Weights of a small transformer language model: biases.
Each number is 128 + 32 x the weight over the matrix's rms, rounded and kept within 0 to 255. Layers, rows and columns count from 0. Numbers have three digits each.

# o: layer 7 attention output (transposed), 512x512, rms 0.0725, rows 392-447, columns 64-127
# v: layer 7 attention value, 512x512, rms 0.0674, rows 393-447, columns 64-127
# q: layer 7 attention query, 512x512, rms 0.0578, rows 448-492, columns 64-127
# k: layer 7 attention key, 512x512, rms 0.0576, rows 448-491, columns 64-127
o392:156121121142123120186151120134114123109130132106134149096102149137143198088132125096174101133070150129166067131141150162138038151108030143124141125109135140055139161109158114170141153126129141
v393:165151105194120146175172151142093108208164100145079194096110112056188197120082138094177131118043133084125160157152169112151055126126139115145222191152155103124143115132099097129165166109151132
o393:103102135173098107099165134136104099113175093115127162084132100119124188074091176129091095143075094108131146114170135186150128149118055105080104137148151145177108145086172052129107175114168114
v394:136140090095118107149114126119116095178133152089134093161041096128145128163137143061147162119109176095113124072141105078103144129151117091119154118144141101138101160111140193195067158129140161
o394:121121126160145123087171114168137109099094098095097185114201120194151122144113136120137099144108126160093164088116172054135093108138106138099174084155173146123132134063157142114093128120094100
v395:068105110086138109105138140158106157135067136109142165197101129113094086146094128158162167154078082144149141172123137125149184115168160185122131138126147161072101131114131116112152163146153131
o395:123175108152090063092128099165101147144107082136081150202130100156077139089119096119091120104098172116145151102110174154128123148146104102087137135132126161106158095142077095129134063077105143
v396:157155109140175184123170157125134132100123084180093191142119122172123174107088136137052111134145092124127121142156077105124136166146084079119168160075090101100159169107078113104129146150186149
o396:112133137092139110155135121077092114084112102138139132187110096137150128139207133133075181122086104136168164150087115132147063082083135128105165093097182144163144142131134161145125149156179201
v397:144131122171103136139111104156178094149201099091123116094161113098103146122102119148118148136193168123107127191133115105147089157110192133122153150148072117152119148132166096144119171136096138
o397:146126103146131121167118129081143157104092140150153102089084147166085099093154143111150149124102137119134149154116122124130110106092115102134175165152112127074163103156140163171147134167122146
v398:121114175190131148146116103140078112154156154115114069149158150120111170160120143182092151088116146146175139105087131114119121145032087105136110175125083107119184140086115085165098129167177158
o398:122096116071085084132120166112120090148131156125108118180139222080101137106113161142120176157160155156170102184058137115056115096060142088064130126086115111141096143134136151119094119134151185
v399:099169127110119164176061130116137119117098104103163136168162102136073089117138119098137110121178093159112148153114163127094095117136072091142137160205080121109129133142144115110131163131114131
o399:083126091119097133134111095164147153135084103097118078162098138107156124160079150120149183119159139182125138118096125130121158192138146155120149157172103101162158138142108138162069122131098178
v400:115173115187069176133174152083173125131129098140140136102110103098127115094126078110122100121122172153126133106129087111114119102115068152133153110116113095132132077092112168149118122163105110
o400:141109131122112174130107180125122113125114105181112116171162127141104133143074116167130107145158116133128102135181078110129149122148145125115119121088053152124114097096120130120109122117147132
v401:144175130135109134150118112156145160118159198143121195108148104173134101127112127087127117126115090085083142102087163154162068101118108167105098099131138079159163128118100136130169121092169156
o401:097085128099076124137158180122122154105125128086127128162147106140103109114124121140153136075087169093101150126169134140155060174119114183152115188087210133140108130148157149101114105115101144
v402:131093141119111144151153135114125142141140099159128122198114153158100139159111089178122116185063117158175115131110122156137133103097095149147130127101148156118132128116167115159111091101143169
o402:160112122181129112177132097142145150104123092136116146112128173092097150112135106165154143110143139097139097104122186096105123093111128142131152095128116094158148169142117092117104150122119102
v403:131096142148068105169109134104057123097178190146136179159030200095104198126124121195175123064124128099116190183103180120139083133106063212110059118123135107116158179088098100092179110118070148
o403:114140210114129108128180142113111166082173104151116107112106134052088173093113173173140125148152140104094148190157216179170094109144094134166116069092156120104091146109148086091114122116103145
v404:060092125162188081141083132146134183130167123175112156145143157190173223144101117135130089161135134117132162147120089111167125119177146167154097114161134085178109105147128119126123135123138090
o404:097122127111131091097094135089126096099157147110151152112120114121130166076147155085108118109086106124113136144118107144109085063150134077143118133078210128113139071117173064170151118070101109
v405:111162123153112123119135135138131135141106135135129115103100148068168132138136111114115077091052128077157066111145066137110183114102105123079091086083190081118118148146138174132136125170146131
o405:116116144118147111121090136107110125096096137136066171122150131111053119066134152164122138151147137135179093138100108069100131122166102170098136140103141116119120135161114144085073083096129126
v406:130131101163088127116052117112144149158153127086178141006119089083075165115106090137113172092064114142137130123130084076144110142141118127126132141116106140115135109099133102135157156198064121
o406:120108125133088082104103137123084115142096130132088124104145104119142142125091095086126136163148114140155176188159133135170110104128127132180139126171151090087095130185101066058122102135172137
v407:134067126137086121159127087122084076144143114128134136124035114092130067072135146149114156119129153132081139178145137115131103112134134120154130120142148121130139169157122087174120146136164168
o407:155088073129121138109098097155188122104138130130146132181120117156111163098146154142161133107130146099136156200124132052113164128107121128125125193163119128112114108111121078110126121103112145
v408:086121111147089149170180149128113114115179103143159131118135128163092106125106136140192104156140147087129140100173177156096122147199132137108118174119116090102120143105074163176115117121124158
o408:176115120123142117173154161169123152142088097115218132134096119126155088122110183081143142175169162154168141161074153150124136152188159136119119106112067123128153156100068136107089159165149067
v409:119118161141209206115104134152077111141126072111124144145106061135075162109118131139162153133092080158125116112173159130082178143109083108165102142108151112135140148171092177079102159120198136
o409:108087119088086116089095076106130114119167132105129189203085140088113190144113171169106139162143148137135126140170119181186104128168140139134163114084086119129128123175106151101146132087124149
v410:107114111134130105110152077144146096107150124107133117165125130115130140115132123103097093170152191154112155120169118124160082128154125122067121122183121163166166154062136117118123166147099130
o410:094154098161142096116125120138142151150160155129125118156102134147116087072178109157142151117105102153114170107137185081133123153159139120113090127173140183154185145129104161111169132124070121
v411:113134130122142128174101127150121133163166154110115174114161077139172221108140156072056084124075097117156117133118137142157151080137126167109133100097117132147132147156081106102096093105067095
o411:123152158118194171120095109126117151088168143124104160177131047136087126106115113163095106172092153175181102085185141147154126112103057156080107073148170152117146088083107068181144123122148214
v412:096123047132161126095157155113134159121137131128095141129169106151135137133155111136124103111150114076165056129178124107150135145139074122128115143121136183114150140121103113149135092154127146
o412:158106167113141172152097135107097117137121175110111148147110150110174144153164148116090108135094124137169120150117120119103129128117153118143133117128115135112130090177131106130126084107170142
v413:052141153130138102181144190129118097126158138144080112105104135129118062099113092065174093117131122091154107182140156182120148069101045086084158118070114131124172100136156136071137118190120096
o413:080126140109129092106124137174162100112070125152169071147109154099159173117139215181079102165179155156096095154093161164133116141100138070167142134113068128102130123123132160124087106130100118
v414:181106120163184137146115119108158105093136109118054162119148097131108162147118074100113141184091111118140069097121102185126139107051087154167142158144120108139117166127159191144177137096155152
o414:089101162081163160146104162145107115123175218139108164148114134129192166128117121155128132098107078105138110106123139131178146102142093097128071115082095116120152140107113111154148134151141131
v415:134142142083105102067176153082126063079138119116134094139155111172127135074148170107144136104082199127202108135094093174091161114158125178099086143067176168104196129104150174123139167171151148
o415:154148140133135147097143142128102080125125137115142156107128071107101140133108141107134133137140118154153139099166152144156144147057145123073119130101069139112081077154099104126091110103124117
v416:131124136137127147083185129144123149089071091075171117116131129078243103116147153176113114142094143070136146171117112122168111130109169077108131062164087093132149147131102202143097108110119104
o416:114103100107129176110168153129112125080123087174125156126142182153129011161101118116110135099083121177095124115118136213095140101158141156103160158158115101085113150118153156114107142167073104
v417:134137168117181123100153105140107144154158152071104158106124166131168142149112134085101110110062155144107114100117112133157138124115159116124116100171064108151150139151049166122145136093173118
o417:089143172097122123129095123116109133120181081133109121153116070125070174097127104160097125103100105083095109114094128155111120175124108151148171134120154128140133138114140172089148160162143110
v418:079079125172116145132092176113150171117133106159103108131084097152119135101073157146108115168116134151195124144082166124108149096111134104160108117135146185128141168120127086167161092169141119
o418:133149128128122096148142108174113138157171139124112138112135145115128163115156084149143108170096186132161137166090189131152136161095103162098113089142088123127108141119170171182118148154116154
v419:126164120146140125099086098077152166108089142140111172125127118120107093211087138173179072115132123064113112166126123142148118141159127118144191146086169118122125113166097111143125157101116076
o419:133087141141149116092123104126140135127129110137133131170079145131111126131148099120074104123154132176124125063152091146083118139075111152179162207091182078095150118088134116150121130150179125
v420:112161110091162166137102108124145135132178151117061159175166098154156170153133096073168132099180146079141117193126154122164182135074118107119190124134166156158128156176147182148119126112173103
o420:075173137155153122165115134187128088136115144127122154161164164125122122104161087131096088159080098098106185098141108129168156075094129117127138143096133140130161111153116168163131096103110116
v421:110165064113148096094114139145166065138135070189160081123129097163151130146187153117135079080124097092173149167161117098105099129124137115102177146080158159132135147107131089086153115114156131
o421:124090095126130095082151137118152121135129105162056062086147096091096192199144159178073154143087147134124151164105125101153090116131180144147097083111169120146183115170126168162125097153138153
v422:179112123115147145111154095125107104107106185117158150103119131098091074115131168127071126081149076150145200138169165105126152135204180089121112127124115138146122159123127145162117101124155171
o422:139145143135138151179125143115136098124116142117089148126130129102124132071080119120114144125104157106111095187103160126141109116152106106079071119106078160120106161164166113145066151184151124
v423:105177177088111172049180100149096169190150136087130086122156137151107173075199152149168111095167137146126123101166096210118182118086094125134172125123118145102116138181111097109121060118162119
o423:125137119181095245104111141153130078072156125110163101127162147076170133060124153109116114097118097136174157197148099126156092120137125143081147169113143114096119152077112127073124101143119116
v424:077139189107096078134128105154147107147131151118142112132153132153198078134154035164151110152156152122177084112147113156118141141149106099138162124089083174128100145122134132080153214092151141
o424:158102111170126104126147164079117173128148090176110136081078159168139201128082132160120132106103154108155118122062121143116133141115095121110145084107125156102112110121129135183117176145149095
v425:101139099170062111115061151131097137139095148137101200144201183119129142146114127142161153106088139126108133144077131127076151038127156104142141171149085131167122111086107114131094117110098160
o425:119142147118140128146086104114134091200138117105113100099085158147085100126075147145133148126217105123067212096129086122087107188138111144110107145157119104061150152125143128146104119108097143
v426:218127164112126150125166118126151141124103163074115096121096116174107112178148163117099149102144115167105141083131160152111059140135156099071120131162155159103116125128109151151156077112130098
o426:134166131130158144148077150154164143155152107108149173169109102069174119154154140172170075139164091143112114114159138085113102079158159107103113144148109101194102098149144130088108159127158139
v427:150177108164133107136080114133080094127158099188137096168097147127100072101092105108167144088159107145118143122124121088117116106165100131144145134132114152141161163129131124116195089134168167
o427:167154154141106143185113137129121135085093150148132106147156156101132115099183123091092156158128141183138159188137046159101129094019120132134093076137100116119174118109146065126088126116117108
v428:135149135126159147116142139143125128145147103128114188141168125060110080166125118156115133079126125153133094116110147130091120134066116134136159079098142088101105162057105126077093085111126073
o428:134043119121178086129160106105119129121114119136110094123178091098076137106065151140150064091125081148162101116148162152144135148160137109203172109071128142106154131131097137133141147166069174
v429:131153124122144149183048170093165099137130110161197163114164099100100161161124166162100108154092149158128115116047184127094128119175123118137143169158144117158180139173138109124119125155105109
o429:115161093143125150150159197165126096097202137119113132088117147120172133123140206090110119137113154138145156125122121110111118077147130104118138128055096169112155079152177151130141101124210141
v430:071091122154122121105155119123076150160094118134108124075105123125098099130169091139118112160118091103151154141169164142188078082151131132134102099093206127079100122106135162156081061139146120
o430:131119113116102139163137077101123098155136128062122140132226104120125170158126140143132165137102123173097110119111120169120071078097092125122111101010189186132087121135161150094108158089107121
v431:109144151117102118172136127081120116119153099086152090106140177113167130133081131143141122139068152114196149137141145051159117171131137138088154140147113114108103154156177161063227108108147167
o431:106153119088133099079137187133178082147119114112102095103109133108141123124115118117185180111051171134130181096152119126130146074115100118075080133135130100163105102096121188121177112164133142
v432:142167095159119091157141152124090150084136090192117135164197204082130189122194141168161178116145130104144144116127088139122127146113133113090110113169105145122131089133118188147103110149156077
o432:164131149114107109086156144119127084111097168175109155088113131087054149083123087139131143109092146108107136148121164132149110133142137067170143087130166194130146180143139112161154142159100075
v433:161143097132114129178132135160119083123122130102090093100130186127134152113116080083146141142146121115052086139098155149078149106099162132135015133155155155124123108152141173174142128132121073
o433:213139140111129177160137135157164124178119096117084148107084144176130158107164118144153129096137108093129126129138085122130143092096103113129092173151082135094113183130118146209158044156124078
v434:109157133159122157151150131133107160143121110165165083105140124175133111096070140159147132125068113170100173143175130094129133101208093164159124146190134073110102109064053124129104111172181140
o434:181152173129085066134157087134172115165136156162154088151127083056142103137076168123111178118078086160068167103112091155106159148090090127082068106105193182114143113107102110158129153218138154
v435:120102104110190126158104128151192161160064103150152120190142121111123112172140093159142106124153114130131124110073091103157166118122129138138144183106152124170107179158119176105050116116104147
o435:159162140117157218219127136098178162115067111142112072111127150096148124094161125124220144128137144159212177113127114137057165126141170153074131129116125146084109101191170123159100061104096116
v436:111102160166153144087100073090117135176080132059135150155171092115137160114112106084225098106134130061106087075143162181085144140148103086073149072109139064076123139160076137129134149145136130
o436:124153153108103213150088114076114105088131204104116136133121131142138133136066112139090155152130115145117210187083067141159130083139108082171103142104113095123113136079164177080136120147131163
v437:115157143182169136089109149142143113127111080102095197099146052169173117084132083115155133175170173117155127076119113154127098155109128165124170131108126104166139115140174182144115120152160093
o437:082111123125119190115130175128107152112116142161117148137076131199211099171117108162100072115095076123140073093096114149127136131115174120111130111097068107105166114133175155120139162128135109
v438:154140156209166141108138129135145155132158074109082176124162158149135139119067129130118097115129066182105107088172099135056130134123150091197099149104118121131165213142163116118122120115173096
o438:141171143070125133148132060111164106132153140122118164155098146154152149109122138129128104096172087139176102131134113125127103093124161158188096134136108099161162165147143168148114134118136066
v439:086148115165124115145145125109121125176150179077135145123131128074120135109100158113134111151180116147077118128125178183130127141112154164107053152129127172117066191129125167173079073194121127
o439:103169130136163197132099132165134144179147122036147104151132117085106090120118154137185124143219095114129152065143063102195123084126140089108091165161150150141174155142136128085083110088080096
v440:158120159121094094115130132116099152129167137159185156086107109117154112111096118148120122100082102167135142116108108179150125083118074118163113090120125149189150156172119106133165077084144156
o440:171109130087133111103126148153095113124113160125154179069113100096135119112162171087124103101097139099139149083099132199104131140088112128132081096139160129137099135081140117076098182119130164
v441:123114109186161183137138142093118130149092115187061103161137108176149067175184093113104072100126147094133042113108122102178135122081092105139168095161149145143145176122083131059115120135149181
o441:100110075094172136084135078111101188115129188122110111167114146133142165162104041142140116187073120160104133157099146137120163094089112090203088113070117101159170096144098168146143119157120193
v442:107116091148154124149098115111171112105074156112065138133110091138152117103098078096132145126099104058116110134156136153150157107143065097137139114133127134144131199150157116117074076092101098
o442:135186109129135125211119146090140138101127135118089130159119172162122129131120181138155151112135132123087141138111092083081158156123147156133152076151138144103161130089168159153113156128156084
v443:115191166115163126113115110128145137162124094152141127119140133167137115091139149158152139081077139124149131097124115113187140154136136077138176086133126119146133045150168155118093120096164125
o443:148133120143178126078083137160155148140105134137138104107167145113174111138141162104163107103083162164106113082063090165143146117124154147086174110139095154103124083112144148144143145131088158
v444:150111080169170088151109101144164111122117141157125096149122146075102147154125114094166137112114148106085098125090077163163099152099158062130147141092132130186131106203074131108148108136169083
o444:130138156097183068175085108139155138147137150105101080148071122132085131137153128155134113098137150130112140088094103110150138123109106147164149163135198162136112134168154141161131133166132178
v445:184149156084141103103139122156112105118181216147095164141103102146128143173114089160101068098124163138144194079130175125118163146159150104134065114131149104097146103175162119164147130129099135
o445:138136073135136135093164172112081129209140112114175207158171136124111119117137148103137096087136136164151127185141122105146117071201140118193071113124091101093027132084150126128115144111114109
v446:126126132150112103132109109095110168152110108143091109071102142165160138146144123110117146118104104096121156087046143101127111115143132109142195138114174094129147072114094069117141141102132125
o446:128184149100125101155100149113090103145122179165092131076107127173132166069132089126109194149131129123134094087072133135108065134154085126165167122151124102120118119128155164098129156109129171
v447:124118128152129089124121168110139182143103137149115132111083113110091147097185156112140128147124101099151150121168089160164133100178095167127067105115136167116132143130169119102078155109145106
o447:140161176095123076113128162177095122102123138111131112181156151115092120097172117098168115162116100181123111128147073180118092183109192116144164108160111166108112104129093156142095120124191110
q448:096152093197068127107168148161163162139157157072115141226178161145148142092120143125138177132160156102030079140154133078106103068131071149152147120112111095149146136165111101184098127119100160
k448:097146153174146131186143141139175127155109105135142110120117171155128118126057126129111166145139172107103094142134177141134099101046098156139103066163116117133091143101072118167136131116096131
q449:115141102068079157051165127156118102161079101111133170150099126122173124136171085118121159159131066110139103154207152165150127160153137147101153147108056116136137182117121160128071126088172103
k449:153101101113131149085208125155114069158170113108119129154109158123143134137115116141124140155166049122114140126124136142136146141097143125151138087129097117136105115099131129147081082162130146
q450:125153161114155141127141116121173119113117111188160135207080101110106167186073115141101121115139152075174127118124165116119156147116120109141105131144123123021127124149106122094103094154136116
k450:141093135147128143109080121120128100127134096190190081110061097138092170142117138122168112154132136066202174156160120121129180137127120138115151164119129151100093111147108118161163088146059132
q451:083126112133089132172180118111178074165170124182175087091109142083173147166117138143135132128151112124090128097117141099144064150120109103115167149108162155070163200207148126141149142123069106
k451:108155120136060173199143081132117133094151118122202107205125079133138110093153092136088153141112082113114068129106161166115067178180115102127135154129173122155124153133178126144138115169134158
q452:140066160140152144135126152195125131107135153167121119093147143089188135105157081126066095102160098163181155127102112132086137125106145153082149160116055139110164121186079181132109113129180095
k452:139079111105123159098142111118093127136169116088179162100077121106106073170123055096105129130120123162092135151150180103130129084113087128121146219117117194116211127121144134138111063106090121
q453:108096166076166066129102089127128172139138115150118113166144130133104155155126132128119109106162132132141148134136106154065143141069115099162094115117123090151150086130120122163142149115155140
k453:151107110086153107145106118095103100148096096135126120110090110128114140146143128145118097122080148153133095097105156146104133143130145130167119127185125147079090159149125106111118126135202147
q454:196164123071102060087105109153125115165198121106132104135115086150159132058097164152115127185156175165139129193131114109180185125155111128160114121104077113146105103118106104136190122123123145
k454:131083104107132079131089119141123125183141199146138135086137118145127147083106124115120095114042105122133190142124095125180147138147132164172120159118155181077075143119112112135185107124169125
q455:028161147144126108063192202130152119161124193103144171110083110135107103168110176153088153129132125134108135118172149115148131022156165111068129131107126095150088112112115087129161099189056106
k455:109128149137067131175126082094097179145147183134113111062150144144105097155111158111081170155126140127156155107128158137083093098137165133101093122085204123107134140071107087104147140175097127
q456:147118088167169120103121176164125134117167166124141145133183115076159143105141161157127115089096114117110109090168142126125148058152128102077159179066100113044131126160133138133101144145115120
k456:146090147120173139164085113119126123146123132100103173153158153089087108065144100154214145166117035159104159138121157156160163125153106092052126155100126155069110109134123208150139108148115081
q457:117098155156111157172086114113196118081173178091082116128133130165144138137122127155137125107095107181124104143139137158144092177086150103150134163137197114115200123172136122153118110115104153
k457:133130137099135164082113134111099090111137143106067120132185169112212120080115122158132192140151127134074070099166152173203180147131120148143174103081115099167057150105109139114139214136126109
q458:161120118161112128070094138132091119120127132078078163169111122111154129140126127158117134117136022113085124125128139120151157154138122103125085100150190140142125171148151165101107116101172132
k458:135082113132191111121121135128120129094031180158141181115163123136061114149159107166135124138091148136162098151130125142092095125103056116104087169140165085151151115156134126132117132127102175
q459:145176120137104110129179113132116147153169145146144122059152132146170150135142113195111148104106120177175128138157118111121137105138162125113138118171128146090164146155144130084120122190143134
k459:166090139138142150112139107160106124107104158121123103138134065165120143120156156144124159132108085122139130143100115160098142097138099108101074139158084135130168145142103066094131075195080120
q460:138126146173104207126104136106108085138130118082090090135147152125158147145134134144055127119144088138118164204169113125128119094118117148106149112040122090085099113140130071156127113114162162
k460:110077142148152091143130132102109087130176077165142119113142171185207119136123108125129124167149108121170201134124114152127142125137124092142162149049156146134159123109150137119105091091104101
q461:161109132156146174134118092089160105070145116184103142088180039166114183145147133119122118102125112098131145102194163180105073127081136138050112104128160140138160051052115162144114209071168099
k461:166165165094127151105100145119099166119143102140171136123171125167169128134115140121105121168128078087140111119113103156123121164189123135162163125202121122151112139106135166104105121086201138
q462:164158162166175099097092079091102139089189086173097130109097093192138165125172109105071086152095160148145185098100092125104109119075176050111139097175149143134130144096113181067141087111106091
k462:154141088118131149129111145148098145124140163118133134128129111117135134069079098118108115131105079117106109117105105160153151126121076125113066130173102164071156174164122116026168149095174131
q463:137171155103053130117116098170150146188160183065165169140151171160145162082156155122134105103158155130138080113132136165130118100101128111160153182073148136135151086210161073125127139153153154
k463:132128068179078107126212085141146087089150142123162142095134094174096123093113123140127109183107105128137158131128100148151173132145150092132131126040156121122147090138118149121124178166121129
q464:107124092104121159099118186081130101108178180109119123127165158109097197072087158121194162161126132145131091123103147172157125128167158159171145091178184110098103133097075133115118085155135150
k464:097131085141143199085122164172152138136118112145117108141122099098136117127084203112152123190102090100133086129158110192150134124154184087171064105102139130073139151153107162105137126110112158
q465:058162094115129132092131102123132104135130175125183113156126099143113138166102174095193191151100110153076105139150140121183116098114101108186099195083179081149123130185110127143165127112125160
k465:085081140141142112130100087093108082136056112103149103132176177161107176127126136123117112103109145104072171144122132099182120111172128122169105151147128091124142126158085175049180131075161104
q466:102135096143081156098116110131156115111124088185097105117085144137131072179156067131132082163161085145158147081193138139139185143165140130090147124150131136131073065156182178140114100114167125
k466:123137133104086120119168101094115128105116127107127171166090106127163139130116172120100130092120150128144163149127107164134179179121107154109120141155087175137111105112151190172081079131082172
q467:133103163168122129166060104123138106117196100178194135137139041107049179107142099146129119154144130145159131144152049173117115114155147127111156161175093117174132125149140123107140139152099133
k467:109154157160132074124116099106115059103099139160150079134168079162121129129150087199128152168059105143139195102204092120095080123130095169142216148160143153159150154171138138154142153125107107
q468:109095111078152065138168113162114143107130086167140159136193093137146127177112002106098161119113086112080147132097154166189181084171112174124138072195139134150108179134190054108197118142140112
k468:095113140113066099138166151148131126115063105071166087168180096079132122135077047164110100061151111113134129106160152173128171102111080126126126143096091115147138121152159090114154138082115166
q469:129146150105156095155106168108069103126111139153132136117171128102154121122190072160115120154142166147099107078100142146135115158100102111106140145124136114123129108107118168145119157128115100
k469:075201098144122136123113173142125149132127159117152090097147116138129082175113130188161152173111104106074103132113145191124136145051121040116114128146060110131082149137098118159118114107129110
q470:117125158119087188099093141043147138124118090147127120123130121126149118124079140054153138117102119176131193106173117092145134165158143142101181134132125088107116138098128092120111093130134119
k470:143149148145048130076116130165097108091134094140122117064106155130176144157134136101163161160168136160151141139182105189130131162135077154126092092135058048091135095112169059129103122080113188
q471:156124116105173063100141193139076174097144190070135148147193116149145055188219165145147142153111118149150073069112125159118070147104135161116137107101122122098129111098091135184125095094127150
k471:147144114126164129095108163117165149097175173154161146076119143155114064183148198086176169099095108123120190091142115108130111092097120153119156160148144098154129151101106113182105132123151122
q472:118127161146143183147091128144129123078105146180109089164161158085135144161147091152180097159126141125133141101165082198165110101188101118179092105130160091190124106119101102123082142175088124
k472:202128153119148118133116127126152200113083165123135057177072111093131082199166184143132170148115138183140153144046104152185084089103112150105145134128113093100094130134150165138094103135110097
q473:139131133163112112148099129138144097160139163103115110153117127112121167110172138164175159143131134100081162139107152137159148131134087124080142137173130155111092146132188169087115116076128103
k473:133160095091131145164148162101126121086158139148090121119123074081101149116149086153206167187176118030058144116091142142130063147118093065134132139163122115137071202182154148113084085073147170
q474:146195092129152138130158148080112168123174108133125144158101155145152168119147115174115143125120086185153128130179132143156164150177123156139132178109117111120077113117139098138136078117112101
k474:131097138095122132142171114119101154144094104103128164120106191156125147130132146164094124120130079159111117121124107100107191099091120171163163157137109123139127152161072126110128046150144118
q475:171133153187132133084144146112149143173133115166120111097154107143136116117147048119109104089104148101194128150171122144135079107119135094107182109181168155143174062120172150156150115139138139
k475:165220117131093106077175147088164096151137137129123123086123111189113173083141100149149074103096111182110145128165178119105127121032106156188087150078087116135150145116151112157115077142133154
q476:124146142160153123114160138123124147120173080161098166161096107109120155087098157117063082124140101132167098105129149138086091089162109155120148171057142111136141134150128151098158113163083113
k476:135101123118185161108154119152149122103150173092119129149168103125068104118127120112163094124119094137114131103148138081070115127128128110118152124105114151152102112113120191140144131106119130
q477:110128094130138146082126142188122088107155051143082151101109085154131127155182083137147098114064107061133041064160163109139137114088081111120146166113182144164147097152089147159134093155098094
k477:082109149139117167126166146126155115110094062167139115138131110171125174152116102125160171121117127135098126107132156105114130116126128110124086132125093183081079105203093133133149040139149102
q478:102149144096150111186168136209090099149196090140142118104113172121141105181133131117101173136151109159102080116094088053141117121121140178146100141122164084145133063104137160118134146156147162
k478:157124085103113101133065132167135100096168183137124114106103143109119114166125138140051133139144173152146098118134172109107131090080063140120145148123176116142098148082124104132092164163122144
q479:093121146057104163136129122139158204196119145123108209129080122155150089100130192131151143146115225122145092119064088137119105121146104160122130122095165118134142130141143184202122113104146181
k479:122130128117069120129131156084156128122118103123148138093125125129122081079151137142159171186080137110149137136066111112149128121143109097080105086091087102129161101157147187205145166136120137
q480:094145105197115085106163100113135095070149116172087155152147137102147174134108113125152129099131151160148161165123115124113151170106152134178185108151184120132139092146082120126181183143127145
k480:154134116178151123108170160167117135142116165126146168119151114092057109056156136158101132117084126103159154124144061183125108167113142146138110121114174129144135103151093151113170141121132136
q481:161124091028119072103149118165073095105174119092171111145179096076119108165147127141072159098156134123133142135126119146121182156145094070161128191139145152074119136151101133132086108098119109
k481:113158076118166098192213148172109169091080108142156134118111199109130155148114153142105123136148093135149136191101170144063103173152091119074134111131150177153123143124118079075145169121152170
q482:095115096079129132106149161130111096113100165111071136170125088114146074072136116121160088141092173144183052126165130199136136154093156155161112129047113105112103156152122054097144081134156102
k482:114111140129129122144137105147148132133119095161135145133143139141117133128110129161083106145135117160136080065154113135130136134119154175196050078083111120155128132116080153088134093109132100
q483:096141198105156135124110207164096126127101114151173150118091167145150121115109146153158111142136099099116142175123115107156125128200115159116131120127051138127118129079116134129146140081133152
k483:133082209071181166165116137152113154143096086151151155151116178189142151158167083130126073144139116122111176089109122103129124139157155132119112152072101148146131122076152157141109161115129086
q484:161097157163165111154102174207118103102126055094130107064146122104134137118146162094148139108080116121120135131156126153080150123072118122146158126127186145141015100160124096134057128052143048
k484:115088152119171108113033125192092129064190096127099140130140087118092116156111128066105144113119042163136161089141161169091159156145081108167185157086103136201115139155115148116157102106123087
q485:150119170144152111123090097149201138149133153165146104126083149078121169191115135077128089107136091136119150102097115156134146147083139111118116146149196124079094071135057107148127090138118179
k485:164143093118080085136115070123130106139149139116143148095117107132131144157151151152130130100174125168058162073078106091162136174127151107147162155117158091170167111173087122150105110135106149
q486:128172067136126181079222142135130126134160148079136162105063126149131112189119161106117129135160067169071106137130080136137144115178159121102090154148073141182128085150121106132134139134105125
k486:161136097126181132142158129159052144139128144207076094105119132165166092107093142213155158155132128187076110200103136143125196133120169165118080155130125138134208072102093112081130135050097136
q487:122136130160075087178165061113131110171104121169082077090117193164129128143115108146134138101145116109132135164135092110106070187161125146130108111142196157091123078144113183082157139137101094
k487:129188141190062147137095137177140107159117095159180079059141155160144110139098065124140091149126134188141122147125119158160150115125138148112163113149126151102137094158099133122186119154090123
q488:107108149160104138209111117114080129094145103142145117089159149086189103065104143068104119133112175198107152136073090172168121165141162153129100107163158069100132120084114114111118070099079123
k488:136121119104121143149179144186118112142111163095144098140173114125134102130137135090128110117167143172122120177180077141121115141129125125113077184095105132137151124100157096110107135100114052
q489:170107141069137100146124156116131187089125131097076075075094221110111086135159175167090072142116141129141149152107116107147150091114133127078097086128136178150154123085117185147127164200113116
k489:136142108076210152058113132135089213157079123151122056160106141151136170097121106163128108148120102130129075100118151115180123127137189100118105120097123080131137128101171148154085128132073090
q490:141153129154096156110125139097138116057104088118104170157128198205127140168202134080105118115171167096134185108125136075099177119113147137125126201168176072107140076137161094136125109129074129
k490:142071098174110149134146134116175109088127115114098171126107127158211133156114189053129142102122143134155125109149064129110138114108124077145105168147156130128127090145135118126138125143150061
q491:144146113167138143140156134077131150124111121094035064075117156117150158171129099184095145103197148093129121144121111133158112102125191099157125083148068137129074126178189137157148128089124148
k491:179110155145186127171180105099144159100128255075055153103156107115149173135110133173161161150115085126152156141153135193132114130137152102120094118104184114131159140128165183141144154125110100
q492:103161089176123109040092081132106166157157166143165120108130081099168099143168138182133134115105126165062099162155165180123079104129129126114173109087122118118149118163161120096137157092137149